config = dict(
    num_hidden_layers=12,
    hidden_size=128,
    num_attention_heads=4,
    num_key_value_heads=4,
    head_dim=32,
    intermediate_size=512,
    vocab_size=539,
    hidden_act='swiglu',
    norm='rmsnorm',
    norm_place='pre',
    norm_eps=1e-06,
    positions='rope',
    rope_theta=10000.0,
    rope_fraction=1.0,
    qk_norm=False,
    attn_scale=0.177,
    bias='none',
    tie_word_embeddings=False,
    parallel_block=False,
    init='normal',
    init_std_qkv=0.101,
    init_std_o=0.0,
    init_std_up=0.101,
    init_std_down=0.0,
    optimizer='soap_variant',
    learning_rate=0.00851,
    lr_mult_qkv=0.4,
    beta1=0.95,
    beta2=0.98,
    lr_head=0.00594,
    max_grad_norm=1.0,
    warmup_steps=200,
    schedule='wsd',
    decay_fraction=1.0,
    decay_shape='linear',
    final_lr_fraction=0.05,
    batch_tokens=32768,
    max_seq_len=256,
    doc_mask=False,
    z_loss=1e-05,
    train_tokens=139600000,
    max_steps=4261,
    dataset='wikipedia_en',
)
Each number is 200 + 30 x the weight over its row's rms, rounded and kept within 0 to 999. Layers, rows and columns count from 0. The size before them is the row's rms in percent of the matrix's.

# layer 4 MLP gate, 512x128, rms 0.265, rows 336-354, columns 0-127
108,188,235,206,223,217,223,221,204,235,169,153,185,276,209,186,235,170,187,142,236,177,183,224,157,176,158,164,195,189,161,278,184,179,174,201,235,212,183,222,236,163,165,165,188,220,210,195,194,173,175,194,191,250,229,206,156,210,202,218,213,198,225,214,190,214,232,166,161,222,178,202,196,215,198,200,225,197,206,166,182,217,228,154,197,154,186,246,213,231,168,210,134,226,163,216,184,168,232,205,154,230,201,271,205,211,243,140,201,183,144,190,197,189,175,251,212,156,283,166,147,171,203,182,221,216,224,196,203
107,217,178,248,243,225,122,218,222,220,213,255,166,220,221,219,199,200,210,200,233,194,213,222,216,203,200,248,220,212,192,226,191,213,238,215,139,181,168,169,167,144,208,191,198,201,193,194,173,184,202,167,222,139,181,203,140,176,164,233,276,212,194,132,255,230,211,155,157,212,229,237,202,166,173,166,193,235,172,172,229,204,186,192,235,202,193,202,186,215,153,162,209,196,124,235,195,205,188,196,175,249,195,185,200,213,131,169,198,203,211,161,190,175,220,158,200,176,158,227,158,233,205,218,227,182,211,250,160
094,165,183,210,171,254,221,205,213,218,166,176,187,200,182,223,171,231,157,216,208,192,169,211,183,147,238,230,142,94,172,199,191,163,228,251,230,256,195,207,199,235,182,235,219,186,147,244,196,172,217,181,206,170,195,199,247,204,199,218,189,166,172,191,247,231,235,199,206,230,228,187,127,194,223,157,232,193,205,219,182,164,192,129,229,207,176,225,224,249,262,212,193,228,191,183,213,205,162,208,224,233,203,199,217,207,213,214,261,176,160,182,233,170,235,179,182,172,169,181,173,212,153,229,155,193,184,193,224
099,155,195,195,195,234,229,187,175,205,200,186,241,187,232,210,203,211,223,222,181,156,211,198,227,196,242,231,224,274,193,197,211,218,227,234,234,212,223,187,227,159,149,264,145,207,190,198,163,241,193,191,159,179,220,187,203,146,225,235,247,245,192,191,238,208,224,209,200,202,196,222,167,206,271,163,199,250,207,224,252,207,193,223,148,245,135,207,197,159,198,225,247,220,206,226,231,151,212,204,138,146,173,189,206,142,215,216,204,228,174,215,197,184,162,215,189,117,208,240,204,195,221,157,172,198,176,199,196
107,214,206,165,196,221,154,208,196,221,208,264,165,245,204,204,201,188,224,210,211,236,256,213,196,193,222,174,196,162,151,167,174,138,180,157,218,156,232,166,201,202,205,170,176,239,214,195,216,213,170,280,228,244,217,162,193,136,197,203,210,197,190,212,196,178,199,205,197,199,162,188,233,230,142,192,263,201,225,190,170,190,240,161,204,190,212,189,233,230,202,244,191,225,189,217,126,191,207,184,146,195,200,184,198,166,214,217,190,153,201,248,152,181,253,209,239,131,233,201,183,236,233,178,270,235,180,179,202
095,215,176,200,194,259,202,248,177,221,177,258,192,161,188,243,147,232,237,209,213,159,175,213,186,175,162,185,227,211,187,160,199,195,257,232,202,206,176,222,181,160,178,223,256,204,128,163,185,181,247,172,165,170,204,201,179,207,230,168,224,169,186,175,206,193,251,207,145,198,171,230,159,151,204,185,259,171,226,160,215,170,195,227,217,198,152,239,176,188,217,191,221,149,165,201,244,184,185,193,149,186,185,237,240,250,173,230,201,220,175,164,160,226,223,196,154,203,168,224,215,217,201,218,210,128,170,202,218
102,202,240,168,168,208,174,171,234,257,262,192,196,225,229,216,219,187,173,234,238,214,182,210,169,186,263,237,193,254,217,163,269,269,225,165,154,169,191,242,152,154,190,210,162,189,213,197,200,233,182,250,158,200,204,193,154,187,234,195,220,168,204,203,241,182,223,236,167,158,176,223,209,197,200,196,201,195,209,287,181,218,204,218,159,180,183,200,158,205,203,203,236,198,179,229,203,252,167,220,192,165,187,204,216,215,204,164,165,198,175,209,145,189,225,192,208,142,152,217,217,152,243,210,164,205,184,168,165
098,224,205,200,204,213,178,217,155,249,211,227,209,202,189,196,232,147,190,198,231,197,227,161,182,209,223,209,197,198,172,208,199,206,188,189,187,190,192,187,200,184,216,146,204,214,235,164,133,215,232,176,187,197,249,142,247,156,136,189,172,233,178,175,217,198,161,139,218,175,209,165,220,217,251,187,177,168,192,277,201,184,169,166,210,162,230,210,195,213,168,210,249,181,224,188,165,134,222,199,173,199,169,226,248,176,259,235,180,202,162,230,189,258,191,189,224,157,213,189,227,246,269,166,151,185,257,208,203
091,210,185,229,209,164,251,185,207,155,205,205,196,189,231,202,233,163,252,229,187,200,201,243,196,220,210,167,157,229,180,184,184,196,210,200,142,186,134,211,195,178,225,140,197,104,134,182,210,197,193,198,219,229,166,212,167,190,208,198,243,160,211,156,277,285,179,197,199,141,202,214,228,165,199,155,212,154,181,231,182,211,218,235,228,165,193,208,168,170,228,222,177,188,220,208,173,247,208,228,204,196,220,223,205,211,181,205,229,228,141,230,170,186,183,208,175,239,244,249,201,203,197,146,168,223,190,188,205
098,201,227,193,213,245,227,151,207,226,188,182,173,199,253,216,210,208,253,186,267,159,167,178,156,224,237,204,204,189,200,184,204,200,231,200,213,182,204,191,193,213,176,193,172,203,130,129,220,221,257,125,200,210,212,219,219,186,217,186,189,184,208,220,242,195,204,220,163,166,201,170,183,200,205,200,226,167,179,247,125,170,194,217,218,203,190,226,205,174,263,233,200,222,177,235,166,154,270,154,146,150,205,167,222,215,160,235,170,163,206,219,215,205,187,205,215,215,168,203,263,167,199,254,238,183,155,180,180
093,189,229,124,188,188,197,169,196,178,168,242,189,231,190,186,211,195,211,218,167,197,251,214,223,214,196,150,192,175,182,216,193,219,162,190,229,161,215,177,243,211,225,205,161,197,205,177,177,146,210,210,228,190,252,157,189,191,195,200,214,226,175,106,216,253,179,190,216,183,215,195,186,194,164,168,201,198,191,205,171,179,171,171,252,219,214,265,202,260,164,132,152,205,160,225,230,220,197,205,244,188,203,168,220,179,189,210,191,162,208,235,198,175,186,235,262,186,198,243,173,215,177,240,180,116,189,223,270
094,207,173,218,200,205,211,250,171,197,191,237,231,242,284,182,222,234,204,239,228,197,219,221,198,227,155,184,175,202,186,233,173,241,229,196,204,208,148,215,193,154,235,203,228,209,179,244,219,227,213,205,117,177,212,258,140,182,220,197,196,136,216,219,193,195,165,164,210,219,196,207,194,162,176,160,182,238,237,191,218,230,180,186,180,202,149,185,179,182,171,169,218,183,202,153,248,213,213,196,243,192,214,150,194,237,228,188,241,185,156,141,206,182,238,111,160,225,205,203,163,209,177,191,214,212,172,159,166
093,150,194,192,171,172,204,215,199,143,181,223,198,272,183,186,196,192,178,193,211,200,202,181,227,227,235,181,219,206,209,123,163,130,181,219,112,174,255,198,204,177,172,214,224,190,178,146,195,149,156,222,212,227,215,276,204,175,218,242,194,232,181,185,238,215,219,233,209,196,166,215,196,187,208,195,240,186,233,190,175,190,176,222,198,201,187,219,171,204,182,182,216,162,184,165,206,186,255,259,210,209,195,186,237,208,241,235,215,143,168,174,221,199,167,204,171,221,185,165,191,273,205,177,256,242,170,159,223
090,155,175,205,289,215,158,166,167,205,177,204,203,231,192,181,192,202,159,176,205,183,192,218,196,179,167,202,237,182,226,171,234,215,197,164,177,170,226,197,193,134,166,183,229,167,148,154,238,190,153,163,185,192,186,213,179,199,225,247,184,170,194,212,161,168,234,224,223,221,238,218,189,233,208,189,194,132,219,196,221,201,178,205,162,223,209,269,175,200,201,228,117,232,180,185,213,222,158,246,260,190,207,129,168,184,209,179,225,227,179,164,217,239,186,202,188,168,214,221,167,181,156,178,154,168,182,204,150
087,162,190,155,203,226,186,205,262,200,166,160,211,245,220,239,176,209,214,187,168,236,218,203,227,228,224,222,199,230,192,189,175,182,188,232,179,212,194,227,153,197,245,223,206,173,238,248,190,202,234,232,193,242,214,192,256,196,289,211,157,209,157,243,188,195,230,166,175,197,248,196,192,175,239,188,151,215,176,151,199,165,186,238,154,180,160,185,241,185,202,187,190,139,198,210,151,179,238,208,173,182,139,193,184,163,229,135,204,148,182,225,222,156,201,154,178,262,236,185,194,203,186,223,177,219,192,187,214
100,232,189,198,234,231,144,206,245,227,157,202,192,217,195,215,188,176,191,259,214,205,147,198,208,241,212,155,195,146,202,208,186,188,228,235,181,207,233,186,224,201,202,215,228,161,206,205,194,205,187,186,240,196,227,206,205,178,213,161,200,257,196,193,240,176,113,175,216,199,250,207,178,254,198,148,280,225,216,199,165,221,237,216,230,242,169,155,210,170,210,193,214,217,167,192,228,187,233,250,193,187,171,116,223,209,148,197,205,246,175,279,150,188,219,161,195,207,222,190,217,190,192,220,199,176,235,183,245
098,188,207,167,175,199,216,245,211,171,183,155,198,201,173,174,213,222,182,217,177,185,198,238,173,159,183,161,171,193,209,219,163,185,232,209,160,188,160,147,200,163,192,207,140,171,275,200,260,176,265,152,170,178,223,222,203,222,156,227,174,169,194,222,204,197,270,182,182,171,176,225,176,153,198,173,221,221,192,247,219,182,186,213,183,143,191,275,155,233,186,179,201,148,211,261,179,191,218,240,218,169,203,188,243,185,199,224,236,210,125,169,154,217,213,181,229,190,224,206,165,237,213,187,220,185,186,185,223
099,187,248,172,140,213,190,157,230,250,169,156,220,165,212,197,178,168,227,228,236,191,163,190,195,205,192,208,203,186,214,196,208,164,217,201,175,206,149,152,261,215,232,195,208,222,239,157,221,129,193,179,225,213,181,215,181,242,179,181,155,148,199,233,174,171,246,186,209,183,153,211,205,174,195,173,157,198,201,166,154,231,227,168,251,205,180,190,187,223,148,206,239,199,173,189,242,191,189,263,248,196,176,241,156,225,139,194,202,185,180,153,217,218,182,185,237,179,186,177,245,169,129,192,199,149,223,217,210
127,218,211,224,245,190,202,234,169,242,247,201,196,195,224,215,185,199,200,186,222,191,196,171,174,243,200,205,244,198,229,164,219,149,205,197,223,204,231,191,151,169,214,186,243,226,213,220,255,193,207,176,261,164,197,237,201,212,266,244,191,242,214,210,182,192,171,241,236,210,204,206,214,196,178,174,158,223,166,172,173,219,174,238,194,232,228,239,214,163,216,162,220,199,237,222,153,240,188,115,163,147,200,203,223,252,195,186,184,248,218,160,205,244,160,163,211,185,131,237,201,220,179,127,154,208,191,206,236
# layer 4 MLP up, 512x128, rms 0.259, rows 336-353, columns 0-127
121,191,234,159,219,185,181,306,169,173,208,219,202,230,208,256,219,150,219,200,192,199,189,219,228,215,239,195,179,146,181,231,168,206,217,224,151,224,184,201,166,198,212,243,144,160,156,235,191,210,210,222,211,231,211,192,190,162,193,216,236,231,222,133,150,244,191,199,275,212,182,197,194,198,201,178,193,184,190,217,201,236,191,178,176,174,221,232,197,200,169,190,194,209,129,267,208,229,244,208,218,230,202,261,194,208,173,116,191,166,230,207,168,182,236,211,173,235,189,233,222,204,173,193,226,193,235,170,185
106,250,195,186,249,162,233,234,162,165,227,188,203,220,212,204,191,183,224,226,209,178,203,215,242,201,176,190,134,161,142,207,207,208,199,172,256,196,144,244,203,209,192,179,213,153,203,203,193,239,191,191,185,210,259,198,264,191,169,183,177,166,183,224,193,215,195,199,202,241,247,203,220,199,199,188,112,167,189,199,216,227,193,185,205,174,228,156,200,184,237,242,209,192,260,158,251,275,194,252,206,158,200,212,191,208,165,171,243,235,155,211,186,167,187,174,207,208,197,237,209,216,236,168,176,200,174,237,123
095,211,195,234,212,227,165,209,234,203,221,229,163,199,237,190,177,193,137,281,205,211,277,231,188,195,195,260,228,192,197,138,211,215,218,190,217,159,171,255,180,177,177,226,227,217,160,216,231,262,195,206,215,171,184,242,239,251,196,230,182,133,248,204,225,129,207,213,214,147,199,136,206,199,178,218,194,182,256,180,173,201,201,195,225,246,184,194,230,232,204,210,214,213,174,198,246,234,154,175,219,234,183,194,152,243,186,189,252,232,190,165,228,207,221,195,172,208,207,183,234,208,211,231,172,207,199,176,198
107,226,211,222,186,217,180,188,214,193,182,196,258,216,167,218,213,188,165,202,236,176,192,98,227,181,195,189,178,215,274,219,203,201,191,261,156,190,277,179,187,217,197,179,138,192,198,232,223,214,167,157,160,194,177,161,253,191,185,138,208,198,200,183,167,237,152,215,188,171,202,197,225,216,201,201,233,213,243,187,197,164,171,251,200,214,170,170,227,202,230,185,198,214,186,203,182,179,192,160,176,193,173,170,222,176,121,192,145,204,207,173,195,126,195,189,227,199,219,195,262,168,231,137,201,212,200,211,232
117,181,192,165,198,203,161,193,185,194,184,188,216,126,176,178,227,236,229,190,169,189,185,193,189,221,172,267,200,230,254,242,219,307,203,145,180,229,187,266,171,209,159,217,187,193,201,224,245,183,186,183,161,152,216,208,182,241,190,183,194,198,169,185,236,230,192,210,195,202,264,221,192,203,205,232,193,201,230,190,223,213,177,186,201,188,161,192,180,175,188,185,211,152,159,228,247,220,201,264,177,231,215,182,170,267,151,195,207,244,201,195,198,202,165,156,185,215,174,165,192,186,161,227,202,130,139,189,206
094,207,213,203,209,143,191,127,226,234,211,146,158,218,206,166,224,206,187,213,209,218,207,218,220,206,233,202,192,234,192,237,218,208,160,149,144,205,225,194,230,194,246,201,201,199,262,219,212,211,159,180,199,249,185,192,212,204,134,174,190,203,199,237,167,169,178,206,226,191,188,166,228,280,155,231,170,244,203,209,200,201,245,167,170,172,230,178,198,198,155,204,148,232,231,180,160,207,165,205,229,206,216,218,181,139,219,122,198,148,215,251,187,231,186,181,201,221,243,197,176,176,225,169,192,278,213,214,205
092,161,165,212,150,200,157,192,225,269,213,219,160,183,209,184,172,135,163,225,215,166,180,202,201,214,240,232,172,235,244,198,276,230,196,174,179,166,162,249,220,173,223,172,201,219,195,245,182,235,172,195,209,190,192,170,164,200,191,189,209,181,197,222,225,209,205,212,185,191,189,226,221,225,203,167,217,175,243,253,240,235,188,194,175,126,230,195,153,221,175,200,201,205,190,245,236,210,209,240,218,243,175,185,214,149,163,189,196,175,200,215,181,255,215,185,275,164,207,223,160,188,264,210,197,200,144,232,256
102,217,178,208,227,164,222,211,176,178,147,241,184,187,244,205,165,168,154,202,228,203,210,230,161,208,219,195,141,162,179,209,216,208,168,151,231,133,278,217,210,200,211,196,212,221,175,230,200,247,214,175,209,158,241,192,169,190,237,176,178,267,135,203,157,241,193,182,221,197,171,186,201,229,231,217,179,198,196,257,196,163,262,153,242,230,252,200,216,155,205,196,220,212,196,202,156,178,193,192,182,161,227,194,261,154,174,238,210,204,181,225,184,157,228,257,196,164,223,193,222,207,211,207,216,199,220,224,249
092,237,172,151,221,201,248,207,213,221,191,176,229,133,224,198,216,197,207,209,159,192,233,239,195,198,226,157,148,207,216,198,166,208,182,194,197,191,131,201,187,203,175,173,176,181,174,155,184,202,184,204,229,217,254,163,169,215,192,190,251,231,206,169,243,252,172,196,186,172,222,193,227,209,218,117,275,141,157,230,202,234,196,191,214,163,220,195,200,179,203,211,214,151,242,176,203,160,155,237,187,165,238,261,203,191,228,161,224,223,145,176,182,192,209,231,200,228,252,229,227,210,213,146,182,249,196,197,214
094,215,221,228,169,196,197,214,182,176,206,236,200,194,237,164,195,203,187,183,202,187,222,215,233,163,184,179,188,211,146,215,234,231,185,220,228,182,198,208,154,224,225,203,230,194,218,267,220,204,165,246,183,223,233,123,241,217,171,178,226,180,162,206,146,247,218,189,140,209,190,215,194,250,181,219,186,192,233,211,252,225,215,141,205,202,203,201,184,232,150,162,182,171,226,203,304,273,209,269,241,251,217,210,178,171,221,210,169,185,193,240,193,207,215,239,178,176,240,237,185,164,175,198,184,160,216,218,204
102,207,189,280,220,134,224,184,185,202,188,263,212,195,205,179,172,153,209,198,215,199,228,116,182,184,201,223,183,200,187,186,218,171,210,193,234,232,228,194,234,245,144,239,187,221,196,205,221,190,219,173,199,154,158,247,174,241,199,199,248,186,245,215,246,204,166,207,232,181,220,235,161,222,220,190,220,247,212,196,145,196,218,182,217,243,215,174,214,172,262,250,170,189,167,195,203,209,172,170,217,171,140,213,224,148,202,231,229,203,184,202,195,148,230,191,253,148,224,164,185,197,171,230,215,221,219,183,143
089,252,192,175,162,205,249,161,185,221,193,200,192,216,201,205,230,197,187,219,204,193,253,208,220,170,199,200,97,176,199,167,164,198,225,190,120,231,197,222,219,173,202,217,142,190,173,225,234,192,289,200,195,183,192,210,183,160,204,232,227,242,178,223,202,203,199,193,228,194,207,163,209,132,170,204,234,212,241,217,261,216,246,162,182,206,168,205,220,161,142,181,188,200,255,167,206,254,180,175,221,158,200,216,207,206,208,174,198,146,172,195,221,253,172,212,167,236,166,198,217,224,189,194,257,206,209,167,173
096,217,242,221,284,194,203,198,163,154,237,212,177,212,200,239,201,168,202,120,206,213,200,209,141,187,221,181,183,198,226,198,173,184,195,251,200,220,187,129,145,172,204,211,230,172,201,189,213,206,178,229,204,222,248,212,256,171,247,206,207,173,224,203,188,161,185,244,227,146,246,176,216,222,207,188,148,194,209,201,142,255,177,188,194,246,243,171,201,248,221,196,200,194,149,164,207,233,234,183,208,242,186,234,233,220,244,153,192,159,193,214,230,188,142,209,202,246,234,216,177,170,187,153,212,194,208,184,211
087,222,178,232,180,159,203,228,156,215,160,236,152,200,172,233,189,214,259,142,240,186,222,244,236,204,181,173,218,224,212,226,196,183,226,237,255,178,206,239,209,222,177,272,152,244,139,185,189,151,216,207,215,206,177,209,214,229,170,197,212,160,203,173,246,228,187,210,190,162,135,160,188,208,183,152,216,201,225,226,197,156,219,247,200,202,208,195,221,171,236,242,219,193,194,181,212,178,247,194,151,149,162,174,254,198,243,207,173,188,165,212,217,235,206,229,234,213,188,188,170,171,200,269,205,220,193,196,253
090,218,174,175,218,261,223,233,224,202,177,146,194,207,203,222,229,232,198,173,163,251,156,205,202,226,260,239,201,229,219,221,238,203,175,255,198,233,171,182,158,184,219,219,191,196,266,199,213,137,215,192,206,236,167,185,205,156,281,176,190,235,145,212,207,190,230,167,192,177,238,182,152,177,199,118,185,195,201,170,199,169,120,216,158,202,134,237,213,211,202,185,212,194,215,180,180,184,231,185,218,198,186,238,191,198,223,169,208,166,213,217,240,204,242,190,224,219,186,163,181,214,192,282,195,202,196,214,191
097,202,178,272,235,232,203,208,211,232,135,183,200,267,227,235,191,168,170,207,226,187,175,224,149,197,198,153,194,199,192,200,167,194,269,226,208,222,232,209,236,225,256,252,179,221,177,223,172,187,239,163,149,198,187,208,164,180,211,189,170,262,185,214,265,200,184,198,174,167,246,191,243,191,232,208,241,223,209,227,174,228,180,216,179,220,177,120,225,189,208,205,210,237,214,202,247,199,252,187,178,208,172,185,208,195,181,206,183,222,204,235,170,228,236,155,223,159,203,214,155,155,208,207,180,230,205,244,260
097,175,182,200,199,194,192,184,186,202,243,181,178,215,179,202,289,180,204,199,178,219,184,182,184,187,196,226,268,200,224,215,178,213,204,213,225,150,171,195,184,163,219,184,228,240,198,177,203,221,190,219,213,166,242,114,184,187,270,181,220,256,230,202,228,156,208,212,201,183,230,182,187,181,152,180,138,215,220,222,190,207,212,262,235,234,189,139,193,198,179,201,195,252,210,172,153,218,169,165,250,225,198,191,190,207,216,182,182,213,213,222,186,195,235,177,131,180,183,175,275,156,272,213,174,203,212,192,262
104,166,257,238,184,155,216,188,226,217,169,202,196,176,194,154,209,182,238,233,216,178,215,217,173,237,181,207,167,178,190,157,201,203,208,244,193,218,196,251,212,227,207,216,125,198,202,205,230,214,205,192,157,231,166,253,254,268,209,168,199,190,213,232,182,141,209,240,194,130,149,235,249,238,219,152,215,209,190,203,170,212,219,214,232,200,169,158,220,222,171,196,183,198,170,180,271,205,211,245,226,181,208,259,198,238,162,211,222,247,166,191,223,204,180,240,227,159,152,173,172,172,181,216,182,222,201,169,235
# layer 4 MLP down (transposed), 512x128, rms 0.226, rows 336-353, columns 0-127
105,223,218,206,173,162,188,202,182,225,160,185,241,254,216,244,231,231,252,162,197,196,199,164,199,200,208,203,188,182,234,184,145,164,239,214,206,120,231,164,159,255,129,196,230,242,194,185,200,188,187,205,191,214,141,222,222,219,187,179,197,220,162,208,144,169,173,187,194,282,229,196,180,232,181,185,204,201,158,167,179,179,191,191,208,240,205,187,188,207,259,236,231,227,245,167,219,213,182,231,202,170,157,206,204,232,182,179,236,251,143,193,176,191,205,149,195,265,172,183,193,242,206,205,152,209,189,222,226
107,170,198,160,233,183,288,211,181,207,164,234,208,178,197,178,190,245,196,167,232,181,208,168,228,196,170,170,191,236,219,203,164,189,271,180,191,196,207,210,127,147,227,205,182,211,148,214,228,235,198,153,181,166,200,224,263,165,177,197,216,154,281,176,218,173,144,176,232,229,166,193,257,199,247,214,199,255,211,211,225,188,201,246,198,213,171,220,185,265,233,222,208,186,217,254,182,167,224,176,203,174,237,215,147,194,176,207,157,212,191,170,166,214,228,199,212,232,210,211,223,209,176,188,213,188,235,217,194
097,207,205,248,181,206,215,237,214,147,141,249,179,141,150,177,186,244,213,180,243,170,193,264,221,239,239,159,249,201,192,263,194,161,198,204,207,233,185,196,217,180,187,174,206,218,205,200,194,176,175,196,226,173,150,188,193,234,165,238,162,156,251,218,218,183,215,157,202,205,195,188,216,240,204,157,220,203,185,157,143,183,196,214,206,162,223,181,181,128,184,213,229,173,196,199,249,163,162,183,204,207,181,236,192,183,213,201,207,241,220,211,162,236,228,213,188,166,262,207,121,226,202,153,156,184,194,177,190
101,116,256,209,256,183,183,219,177,140,183,187,218,189,175,194,219,202,169,192,181,212,209,254,159,240,182,202,141,185,140,204,176,203,207,211,220,178,206,192,186,270,167,157,214,219,220,188,185,157,184,168,240,201,172,207,206,222,206,220,195,173,213,138,199,161,194,186,172,200,234,219,195,250,154,213,198,130,198,165,228,213,172,214,221,170,184,257,195,159,169,199,231,203,171,201,210,197,187,183,184,198,237,241,229,202,225,138,262,211,158,184,286,220,237,194,183,251,199,187,228,217,171,223,183,203,206,185,186
105,176,190,160,229,232,233,229,242,216,202,201,145,187,211,208,207,200,211,196,214,153,199,181,209,230,222,149,183,194,177,216,214,233,216,223,203,181,176,220,219,167,245,185,171,210,239,222,250,188,211,174,202,197,131,148,155,134,168,190,184,199,197,202,219,172,225,196,173,259,177,205,231,226,190,198,194,121,175,167,238,138,237,209,181,210,162,209,134,150,194,229,199,196,125,180,158,213,211,245,185,210,222,204,147,199,229,203,273,235,163,232,188,210,215,155,217,222,183,143,188,176,226,199,229,175,209,191,231
110,233,229,212,234,153,209,205,204,211,151,169,217,175,180,221,197,243,189,240,258,170,144,194,198,167,242,173,251,223,212,204,207,220,176,170,185,217,257,202,188,229,170,242,175,233,184,173,175,199,187,211,158,238,190,190,277,200,180,174,214,179,157,141,186,208,199,213,139,150,170,211,156,158,198,217,169,206,257,179,244,244,230,154,198,172,219,172,173,189,173,186,187,187,212,182,170,204,187,166,220,107,199,264,246,243,199,211,187,190,183,205,199,223,161,209,168,182,259,172,220,208,198,206,201,228,218,203,193
098,180,153,206,191,205,190,222,225,262,259,242,165,181,194,200,154,193,181,135,236,231,203,229,200,142,201,197,208,203,178,212,175,242,199,227,179,210,178,206,190,226,157,199,268,188,181,195,168,178,248,214,193,226,174,198,163,162,148,231,199,175,208,240,240,214,248,212,185,213,225,203,189,187,192,210,265,200,254,227,174,224,145,236,175,200,242,212,191,172,163,145,206,184,242,168,192,191,219,183,230,192,156,162,116,232,210,220,185,253,235,190,168,218,176,183,201,207,207,185,206,195,257,215,164,144,161,189,177
097,143,186,193,192,178,165,220,161,206,161,211,199,243,200,235,170,179,203,238,244,221,210,201,142,179,184,167,213,226,194,252,240,129,202,185,239,223,235,174,232,152,207,223,223,204,216,122,183,229,221,182,175,206,214,197,186,223,215,179,272,180,184,198,172,217,145,191,238,161,132,207,161,237,212,166,193,235,162,221,201,184,186,197,200,197,173,183,247,264,201,218,187,189,183,210,191,150,203,155,225,249,241,222,217,200,187,237,167,192,229,151,255,187,205,190,224,198,263,201,251,182,188,161,211,171,216,190,191
094,223,211,234,192,248,193,221,204,226,143,222,242,190,169,263,235,183,198,178,210,205,162,195,231,196,245,242,220,189,236,199,242,201,204,212,248,141,174,220,280,213,262,210,159,192,206,234,176,218,194,175,210,199,225,197,279,218,175,179,213,267,209,199,242,235,240,205,206,159,200,132,171,227,202,218,192,190,175,221,158,181,185,203,196,204,215,175,218,223,212,228,192,202,215,207,196,197,254,174,174,199,179,198,209,213,193,193,194,211,184,251,192,201,251,141,176,173,173,137,142,175,231,164,199,168,199,188,272
100,217,204,244,178,172,212,167,187,206,206,250,241,197,132,185,224,205,178,244,250,247,146,264,184,200,210,188,161,185,189,192,237,166,213,220,249,177,240,200,172,197,185,228,214,207,213,220,259,178,170,133,153,181,253,176,247,194,195,269,246,163,148,202,223,185,219,205,205,204,238,212,223,229,139,178,227,191,202,196,228,208,242,187,232,186,210,202,175,179,195,199,205,214,156,202,229,210,227,202,226,235,259,229,182,221,201,172,207,204,132,179,252,220,196,212,219,195,209,252,209,160,223,164,229,165,189,157,202
100,190,211,178,211,218,236,177,179,180,223,212,165,227,243,201,208,224,235,203,218,197,221,231,194,189,215,192,192,205,169,196,189,170,180,269,223,146,185,191,268,156,199,215,143,207,245,197,173,171,203,176,181,171,195,152,233,190,236,229,154,207,211,181,174,187,201,207,209,174,161,212,211,178,211,150,200,163,200,203,212,131,180,159,231,170,193,216,218,227,115,143,210,182,242,231,184,196,206,220,217,191,188,178,187,218,213,158,174,116,262,200,211,251,134,192,220,242,218,213,147,211,231,179,237,182,229,208,262
095,249,215,185,253,211,194,184,219,219,274,242,147,217,210,194,202,186,199,204,162,189,162,251,220,227,231,223,224,196,199,167,196,124,173,177,200,223,125,224,239,208,172,170,145,187,204,223,224,204,281,168,185,199,167,189,206,202,173,248,228,173,169,276,200,204,158,178,180,236,164,172,237,214,209,156,247,194,217,226,216,237,166,218,185,206,184,195,163,169,224,232,196,187,166,208,181,182,167,193,177,239,158,188,209,244,241,194,197,207,156,212,242,200,195,166,211,185,232,182,180,186,162,242,212,213,226,191,256
093,247,205,227,224,202,122,160,166,236,217,205,193,198,222,225,229,185,163,235,179,180,175,158,191,172,216,157,200,196,191,198,221,152,171,214,202,211,223,168,188,201,232,218,201,192,166,192,227,202,203,238,207,213,202,164,235,168,207,158,204,180,211,190,156,161,263,201,168,126,198,167,156,167,212,222,200,200,202,176,186,132,189,160,197,213,226,198,204,198,198,219,249,256,219,177,131,281,248,229,198,192,210,183,211,156,229,179,189,168,186,249,138,194,180,235,229,282,154,205,213,202,220,218,193,237,204,181,199
094,218,178,258,225,217,133,214,206,216,198,202,207,201,166,221,205,182,179,201,204,270,175,183,178,165,173,220,220,204,214,157,196,203,188,193,225,145,235,165,203,192,178,218,196,210,166,164,192,123,177,230,190,219,172,199,180,211,147,209,203,184,145,202,136,204,213,238,219,200,155,199,187,166,178,156,163,156,166,185,247,152,180,193,230,251,204,176,224,234,213,202,200,175,193,185,177,148,170,220,200,210,181,179,192,195,195,202,195,179,177,207,192,247,253,176,291,163,264,236,136,188,238,210,168,161,171,230,230
092,161,232,179,177,229,207,219,192,184,165,154,223,158,209,226,219,186,144,211,198,213,159,194,183,230,209,146,181,233,188,202,165,177,182,237,197,197,227,182,204,243,188,157,171,236,234,215,208,136,214,213,229,196,186,237,157,203,221,213,241,242,193,214,140,180,179,211,189,198,176,174,188,250,202,173,226,209,204,260,265,233,176,165,189,222,210,237,230,202,192,171,204,194,176,283,191,192,209,224,170,228,152,145,202,113,180,199,215,190,220,218,219,230,274,231,168,220,187,214,158,188,174,188,210,138,198,242,175
099,181,143,198,224,212,217,216,231,176,209,170,196,215,169,200,178,186,182,167,234,226,178,230,229,208,174,202,204,197,184,177,123,239,221,200,179,131,184,213,229,198,219,186,156,156,222,205,194,185,207,212,215,150,137,255,193,209,196,209,158,208,198,154,209,228,215,168,204,182,233,196,217,160,192,173,216,213,216,197,192,195,192,173,256,153,213,188,224,175,197,252,174,215,219,266,183,173,241,220,178,234,221,199,224,223,188,227,246,242,191,216,185,190,144,224,180,225,205,138,160,155,259,244,180,289,146,225,234
102,183,187,229,202,191,215,133,195,167,232,183,171,207,219,186,220,156,178,213,205,181,172,157,238,208,230,222,223,186,197,200,225,239,194,120,247,206,193,230,189,176,226,192,247,237,163,184,243,192,209,188,228,205,234,127,191,210,201,176,163,218,168,177,199,228,243,210,222,176,247,146,230,211,213,197,209,176,187,185,230,234,201,158,191,162,247,201,204,228,198,185,154,274,255,221,171,148,174,203,180,162,218,180,198,171,182,154,271,185,212,228,208,142,271,148,224,171,160,207,183,204,230,193,189,212,228,192,201
105,161,203,229,211,210,175,186,227,220,184,246,220,159,113,209,156,201,218,232,240,173,209,216,189,269,288,149,172,234,213,244,170,156,146,207,211,189,185,219,191,191,204,210,215,201,187,198,145,206,234,198,188,218,220,217,246,210,195,185,264,210,196,162,204,192,193,242,191,134,182,164,140,144,207,182,206,198,208,236,219,214,161,204,195,187,152,250,187,193,190,211,191,233,190,208,204,160,206,193,240,183,278,211,222,238,156,184,220,218,194,219,203,165,175,168,231,132,181,209,213,192,209,226,230,219,197,200,229